Weights of a small GPT-style language model, trained from scratch on English Wikipedia.
Architecture: RMSNorm before each block, rotary positions, normalized queries and keys, gated attention, exclusive self-attention, value embeddings, a smear gate, an embedding shortcut, learned residual scales, capped logits.
Each number is 500 + 50 x the weight over its row's rms, rounded and kept within 0 to 999. Layers, rows and columns count from 0. Numbers have three digits each. The size before them is the row's rms in percent of the matrix's.

# up: layer 6 MLP up, 1472x448, rms 0.0765, rows 633-642, columns 224-447
# down: layer 6 MLP down (transposed), 1472x448, rms 0.0277, rows 633-642, columns 224-447
# gate: layer 6 MLP gate, 1472x448, rms 0.0723, rows 634-642, columns 224-447
up633 112:603534504586514518383546555609472540477538440518441502466545495509462542496520583535525491501522481494484467559464480427476480430549534560540454474519441477495543501515597466468553508544433484540513514569569440441656512602608543528469445525466483445498511416515442540574438470531576511616442468540522485484450506450501471478508433508548535538566461488539563495374450525502478508490491538432495603450503461463586512477461569503510536417572522454536494514518429422466486454458488591560507604503507542523502594578522491606516465543587530594465630470477498489620507546456487533506551542528490497471520459531459600558529450486514501492465488510497482466550532452559487475537456
down633 104:490367551486474553484477455584442525512460427553482400503432423476553580476541501498480554541445562500563561548518468387443487513466395576466488538485441623588378609442478387490439530527508559475511438472550457535517525494639486518423467565500437489395557439525487448490487479544492471556494511492529470507472567511548426479589466431482429522497504570492529478555465520538435557358496550527502512514528573568578453569512457457433565573537371467540476425522491461347524595522496438522464492477443494427529517514509429501483561424515487447521532478405441507444483544572483584444630487438416502451511617553542546488502501522483501382480468520505482499589457516454445451591440
gate634 095:539480465500560544544465521427541439562538476487484501486494468464527462493495450511466506425511538552531503488559457587564488533678536401514542477564568500496482534498611482522442484502442500464497609435519431475480574527487483497422472464524487487509530544440418528551394550492535366403449554599504545498534545497483510455518491477534484503465477410517497530446454547454442472539497445491512392512518512573511539549474422514536531483426455510564505544552483535526456493487501488513461532454472548479522513517480507509493502506538586565541570585521542461515460417574654467389520480557545512543500536447434432489441442459465429584538543469549463463504546537559373492505432
up634 096:473423496547414494511460429573545516509491556508449441529363491525445456475518461512522527438449558456511507452464464504474515491519535468527424482520460528569509484543519513469469417559478453593519514488594498421438581430340381425540587520439455502501420517392508465414500491427456553463563471415462532536491496489467497501587441513473445493491563412417423484579519440558553582488339507418520538462488484441469452579481491502475541416530554464480461437484474486490548573541516525557523503469486605512459450576477619512438519512596482394563516502551571465442563571511543438489560499515475526548512521498454510503417540491458543616464432439455552461462466554495560505540509
down634 094:529549554528504509520503451526544515554448464526562508428528598544557504485475546508505409520464578463401551474566534569502530494445473467351574542579387562499508512599497427402504471426527483471596415429466436457436441505446582445484564536485489542517548539625483570544534434412517491439526484451472506477545510438451394446488477534506432422489452506513638424550595497500485525506527495444602436549458506467436565514501454534515491514536580555524524527476557527442492457563484418427583501501525532511570510505541448526518556493616640504535584575590490456536383472388472464466433441509524499546459462574468528466494449476555405498444504566525576384423550463442527512515475
gate635 101:459507478518585653513532489441502493543460483495309448511481505632470519494595424482491466594524462530449495467459481439532535466468474506493449530491441561525480499514418554514505495447523451537557488514469454437535505470482509498526486492497518521440558496434430512480587457493448436499517519541485567441564474452536517500518536513456458412437443548516501572487483473495521529472476465446462532487450609462508579451497457570502602527499533486405539471546491529449493466521544587540532443578509434408432499457602409499498513474377495440502470559549563495494530470532527517529464486490604516536430463499529474468409422482451492446556403446404487495561532656501488496460420
up635 095:423476448471466435418399541538437487588479526459604555457518522489523493441465477472472500529422556462395534463569550454434455451582498502495481500424484486476493640509406521497487493509429442522546585527542568424470417520534567477479424494499541545559514503604562532493516545492585478431472523449560548590510391439486509445566551526580544520484432470540557535516501505546536580469571574513519500472478507519457483543548470596538463454511549490460563392442497531343503512544605524559477583476546511569472522502440455573399535497458437432504492535573474548576527463478536421598483507505421557544360431457421564521404477486614519546517550517407541514484615468464531409332544
down635 095:462541429483492421568525460578544496473410492589495465468465525495561562516486501442449527540442545452525540512497458616587525472455469473452425457464518549494555437478490523528520562501502526530524467561541559513478539576501497463502441482588563505503455500396437517476474453578321554580421418435518525404450584499423576486445470481586484525570442489600414473518525514488507596364507426443474535449528537483511462548496601505471443509506504596536383507492475457463531469467526511473420413472527515543554487427399495452496532481456544508597464482582514596496524484470558392556472568447481533578465386409435470594502544540499526504590499446469494443578550496494478513513485
gate636 100:548501550457602513513496456465509516547530442463526508502517487402449488571512571466479597462490556456582460459565581439525530459570401526540501612576425445488571526504502446464580600472491562543402464434593512455503460522572559537451470372467525502468537482522512580486516502423453537513509569411464495551534445543504463466562506510529539470481563533443586493471523608538598535491419609470402525501525462406454560533487450466491481524578532492497492519440497464388439496553457496452521531536526552562543481518440492564473557458434470583515506500511427528404548463460491485533403484496486484481494536457492486554574533482518466491435528509530460451500491455416436525475464
up636 094:458456498489461467471497550458512432554482569455485490461561502502452535500543486465484563440468493450521499439521562477473546447545554421553532565574495458517531509525560535458512482407502460489526559468480500522530520513489495515501446492491504607485531493566420452522527553485498430498541468437475421483448505548606462492504521494646516430543535560478544520580581551471624518417429496479393478549440433440387580584481462538538591573462682533508414530406452478428455498522505515452415485497507516481578533476511570590542534577383481493600439512460459580455527503459533478439409528454426454507447476516470523474477557497446519519439483624568547458506521452463463527487499
down636 098:457431501539424515434392567524519590528521515480520486490529415486397495498492443511496509496401568457483516529490392465475520504477518511661481550478591478536423660552479492442506541492536459511420451536584524577399508526495466520426560533526444476479511429528483464505533495583447557501486525603539523523563588526472570570460522448522499492492556475489434551550571501419557435520528501527454514499491466513485500539420456440526486554479523453505518496460508470382485597469543578558462446522497465522438428545551478472528556448490521525484507457455511535402515518441487575418504549529512552532446476427468597499568636525465558421440424513428470617444552544529547497488515
gate637 097:509512442459480599511550500490502449480584507439532402460484562467533492487552521484494532550502535486434536530362454500473492606462476555530534503461465485513495497479507505560475557461540463457521567370513535571487428509560567447487496461434578584434604410488507485559500465426532488579433518576520523508601440429407522562434441531502396493515496526632497452505428461485519507589534501481473528508503444532484502506501480388489509531549469494591464507539494541451507476490448570562563539648452476612504465462493458549514501466457550483568618502565440464453447473465532383536504500547568526448423486573436490455464507467490483437549449566533500489438560536474541419578525
up637 109:423502557403470569536421469477510478548548559382416564530557484498473522481541459586445664538466372485553385541477536526432529390543611529445441586491500558540490535453519539467460519437519510520466469504447435440555416512430557493438427488555522471458515506481430469529479543576575458548530503449562449525528405613463527456493522439467547412502431517538557542555475563543501485475518447501528522541511513411434530495546491550520441521465484530420538460518500441511450487542565586485419596439456449461509454464502537458486436487579522409536474502483501526488484525401454435471524492555454475574440484462472591421496440435487523563478539490521452381528521558551490533550491
down637 104:435535499496526547508475476452535424572453530411441539508525539529597448538573480440550656460446524530530498450471594506538420538552489501654531463497470570510517483622498558537469546543549478416487457496450561405526519504465398488538575559450518501505535538524456485488544503551472508452443526509488411491614539501505482531505497528423553486518510534482460512550505532428587465524399516529453552500478517615400561461582494516476499518307446550475438449480516445439518490564501426569545573500332407472541475480530472501518435495628485504422556463523608463491568515444498476511416450497451472424495397416539502469461535533511476424503504532469446408523464497561482456477533
gate638 095:609518499455494529466508559540521354456463429477464545476561557541467487527499468431432376458502479456418510436445528524520408579434540510485479425533485435485568444495563459533431533530539573481474468503472444492461464523540486476449565489557467542536533469391439541463492592514512507509534465458533494526549464560516432486534411514484526556536404537441452500490505522553430489608436528566501388530481510534618513495556470493477461491472506577434488528550440556503474532578514465420469482468550494551496525552454426547500470540549482542492488449528420471516504487528448520540496575503559519564505527421564503496555434517520567446586465535421568423509515445490522492526577
up638 094:534546539523476517519522415514506534505515500439558452654456472445528526509480495378588581457519524531478484550439472526568491463538563426573495492455391480522466553467423530367473539539490496456460557607486437467464527436507519485496444516489527453521566604457543494519435442506451495500517505547458520546533506540496610596568483464547447510418502524506556460508536467413573570500481531462556572485498491497380475444555441567535546445518463427520508463494422529500503480460465518585449460453477552483545445612479499477580517517481617530527487577507464433524559539438565536476423454479499448417453470553512597418461429516551484472408528580533491533504403543364538494532505
down638 098:475455483485466555520454477520540509570450462470460541590375488463424438450454514466529504545481479532592615540525446536535501497481585489520549449464555516511450446455443527601629497370535478573421680454400425507431414506445511484510418551578447489447519496576539543447544576460509461566505593555519415508579472545525489502407525420520489471479507502514457526546574479516510499496455513552508579484490522467498538495525463445431557517501441536598524550480546562577499564486608427534508453401406512464490509591513468431542501529506538520436442538407524534457504530464559456409415463543411458486491552444507434525529602545525545521613517483550436551479474557496494492565520
gate639 101:489521473485403510436539434501496505451619525506539526496578444449546511595499530508452475441491624381512495433492428561564519451472507644496467478443470428436488484518397508510422496514467495531570442539467521443415474465487464519490470486478569432488424558494579525481487457470555494477498477516493562530449515566556494317466487543512536479524544502557405464506506489535477491520549462503493493530509457593483466538479486542542535607581549492479507544616464487421462530474550504457547413450451433522481459479435452493473455488493530545451482573489457507480467581512503474547474471476404464460351412452461508447537501441484540436558478520509478498495518519504434437531535
up639 104:478422521462500564474499519581454489564536509516420463578479494490467530520519494509566439497442502533454417515481437536495413475439487440421498518460488462506540592412532522511516532434625447496368493433558468578532486443459535453481561605503514494481499571482475474427546547417531447437451471389473578472632473553483477473525582566466562485410467526501552579468511404530565535510519460562459491528527481433516490545491524536534524569514531491532565524458525477556492500408524385501457523526502420536515563512531412556514625472461486470516545526487486579466475542489468500462543522522441496526460624505541474568437464455504427509524536501436485470424381450463458529459478
down639 100:510480539415545548415433579562417513495556574445429530546456511512566444516492574498581569547565483506521518469462536346456501557513456433637536512481504513415448604478465483555502475561515496465581470511525562460549491635454458398488391411560542460496513401481450512489571487582480468569472514474452542569582570358415413520546457551582421489549488501550590573503461519490585514561486459504548494482537488548589476523508445529462489493573476571581507448478472556460515514529483504516503395546568529439506565503444445517453472487481495451493495478473502449534459517543528495470558524467572472515524463520502453575474507456475576460447536505447465471472401509537511470468556
gate640 109:515517515548481457637510486402536517549548393449517442487506462420471486459532548455492471494496367529511517460457444518486493473448461541548494524496514460526477501497588613508370564487558488528516584427482554578531532502497528494472424519442515492486425543396560463505489513456518519434503501530526471546572520519523495553459451539474507521515481442504471454436440522512455449593591534421426512442534509468492521484558490469476487472613540510493471466489445510545485497441499396468472509520484487532429528525521520509470470493430509488459485475480571387567504509535465537438473519503529484448474477467546416422450523521525512513467417511496424510477532505510481444496556
up640 105:440478442523571468547404597507514480448562555586538592505499545457522474567420520474511491483499530509552436387517500531460493480510596484526518546499513483500509533429527505495484557510464491522374498521508439549482472539497503401510466485534431470413516460584521463453470431554517476500560435567529498566534476596472571465598438393613449405442416483541486522447538482395479547436540530515453403473504487572499526514522512456504502415511441501506455450513477472558578419497536403554515500534543543482553543583530596589512431544469513432502520569472499441489506503507525486506498456503564511480588478475558532513481487571627522497546471509443543520470534525566514576612449
down640 101:466477507542432440553449394542485430523466506508573523481500514453586503598464373481436483494532478478470489495514537490443565431537519515516544503498569448425463515424494490501470462479391489435438524418495421478530442585510523485540500616470524596492490554415524528390388563575559508437546461432507547388495427492450498513489560365509518564544525572531573497481471530468601453483407447508474548497529561535501584421493530462535559549562528446493549477408440481528477493473469558625522481492571574529528535473473456472508513581458564493440482576426487509427502463480378478571512472561492548516462557471434482488484507472416453527458480510501474441513497595580530554504426
gate641 101:482455408425468560472525577455557481458525513507572410508404473499512516489489506403412467500544589489596520440464512486486507546449479464486454413436514476508451503451531475552476480416484536515510552520470542524425589539489525514461468524424459484522459555533574538519566491501519575539505619548483468524481600447524513531509494470467511522468604518456432477444583513480483468498492395508482565496527496547497464502432560459602481533564565539458493586444491480499473463514528551524511551560508523606467556494448538441423446482470534480506529535696509484519462549354559507444588529528556429519466526546481554470457511552516492476388413471516425520531541568456496464564499
up641 119:545431487469429608487552445448501509533507372440577535525425442475538529522492445416494460521414560528476525452464562469514434532462497498436512499516454445519394447485479498477520447392464540436408545534507514478396539467433473565546452436444511499547405471512496580564548524595546424516549573523385488456546490442537488503544421477447575532451520573513500442500545477486601513450484523536533533453461474536482542519517527505498450619555519473441494560530482596499397441436549583485481540472486468462409488518558485389502416548478517414525539498535514577496506452424425498573536445489456432494475474563544544488466435483480536463461530481565524459519556491567397475486583
down641 116:473453512479517550513567519575491508554470438446573496432422537479507455489498530481530397484450539426426565472567482500479478477435534487496511463507495479418494604565570568477467578486469537537529541540383531435515554526528546495564566541500545559611546475536552601504529445508490490439616449496483486551526438400507506396517441527479533573497426422490549422470417422429489504485504453496557512510557571595478478491445483484513582561451475513380516581477512433478474556600461525627420441494444414513494519519514445563453504468447514398507530526460487450517463471449533458491499453444498449487517411523485460425497555494411462472542569491525458549500464543581523474538521
gate642 126:413428512446601573496480541562470565449464489468595442439542448585454492559481492566503514590573529588523392429516511432511487522586529438571557484504505441444389459555476561468495510480552480525426506493444490552585529428464466544438523531461490463516536449436460439571543470532446482450498600492548482455449538487501497527411462515504482452495547376525444516492436532525589637575511484522562482487430482444477485434443454478478535453528620483565527496516554587463408538527465521517481445547524462507515488495534404511471573505405459472562428505478443473486523490546504436434506435617517564507420421452490474453491455535499515540459540520556508491436446467548469473508483
up642 117:442466581504625481595502487586440555467452531411531508449497438516459498492532556587393555550447504488606521411580426354449544491532438407485506538480561578527379504433468484527550477478539530526468473369515474488471467526560543551510484552530499451515546539476494484472522490516484442479571482504501541508467562531537464587485552496505556556491502472407489474543449453439559474524485521464525522478541401430496584565580512480422454514493480452409431526577472510511521606498424501560486435538489437584511538587569515497515537466512512569478479452481536547483519444542551526442459461571529493524410496496483538421561483557426469499543474529472518509524402506490524475447509
down642 119:464556525538481487545533518540496514497577498433568482500559399612512448532474435478601465491504428570546410565456487501521544553475470554462506509563592562417589502582499580409566465469458476465487478539522481488444492506432418522555531447492608491521485461498518469533470594469466505538574526502524546481509368503434513485454526577510612482479467486436465431492539509539505527505500382413469480463500482414444455509471558568397448455498579463509493477537471491529484514519499515512585488557503539481355507332443472546516530493591549558388543545530598470519494448507527419520461442524525435510480575500517512557448632544434464481493502481631527549424418425538531519513512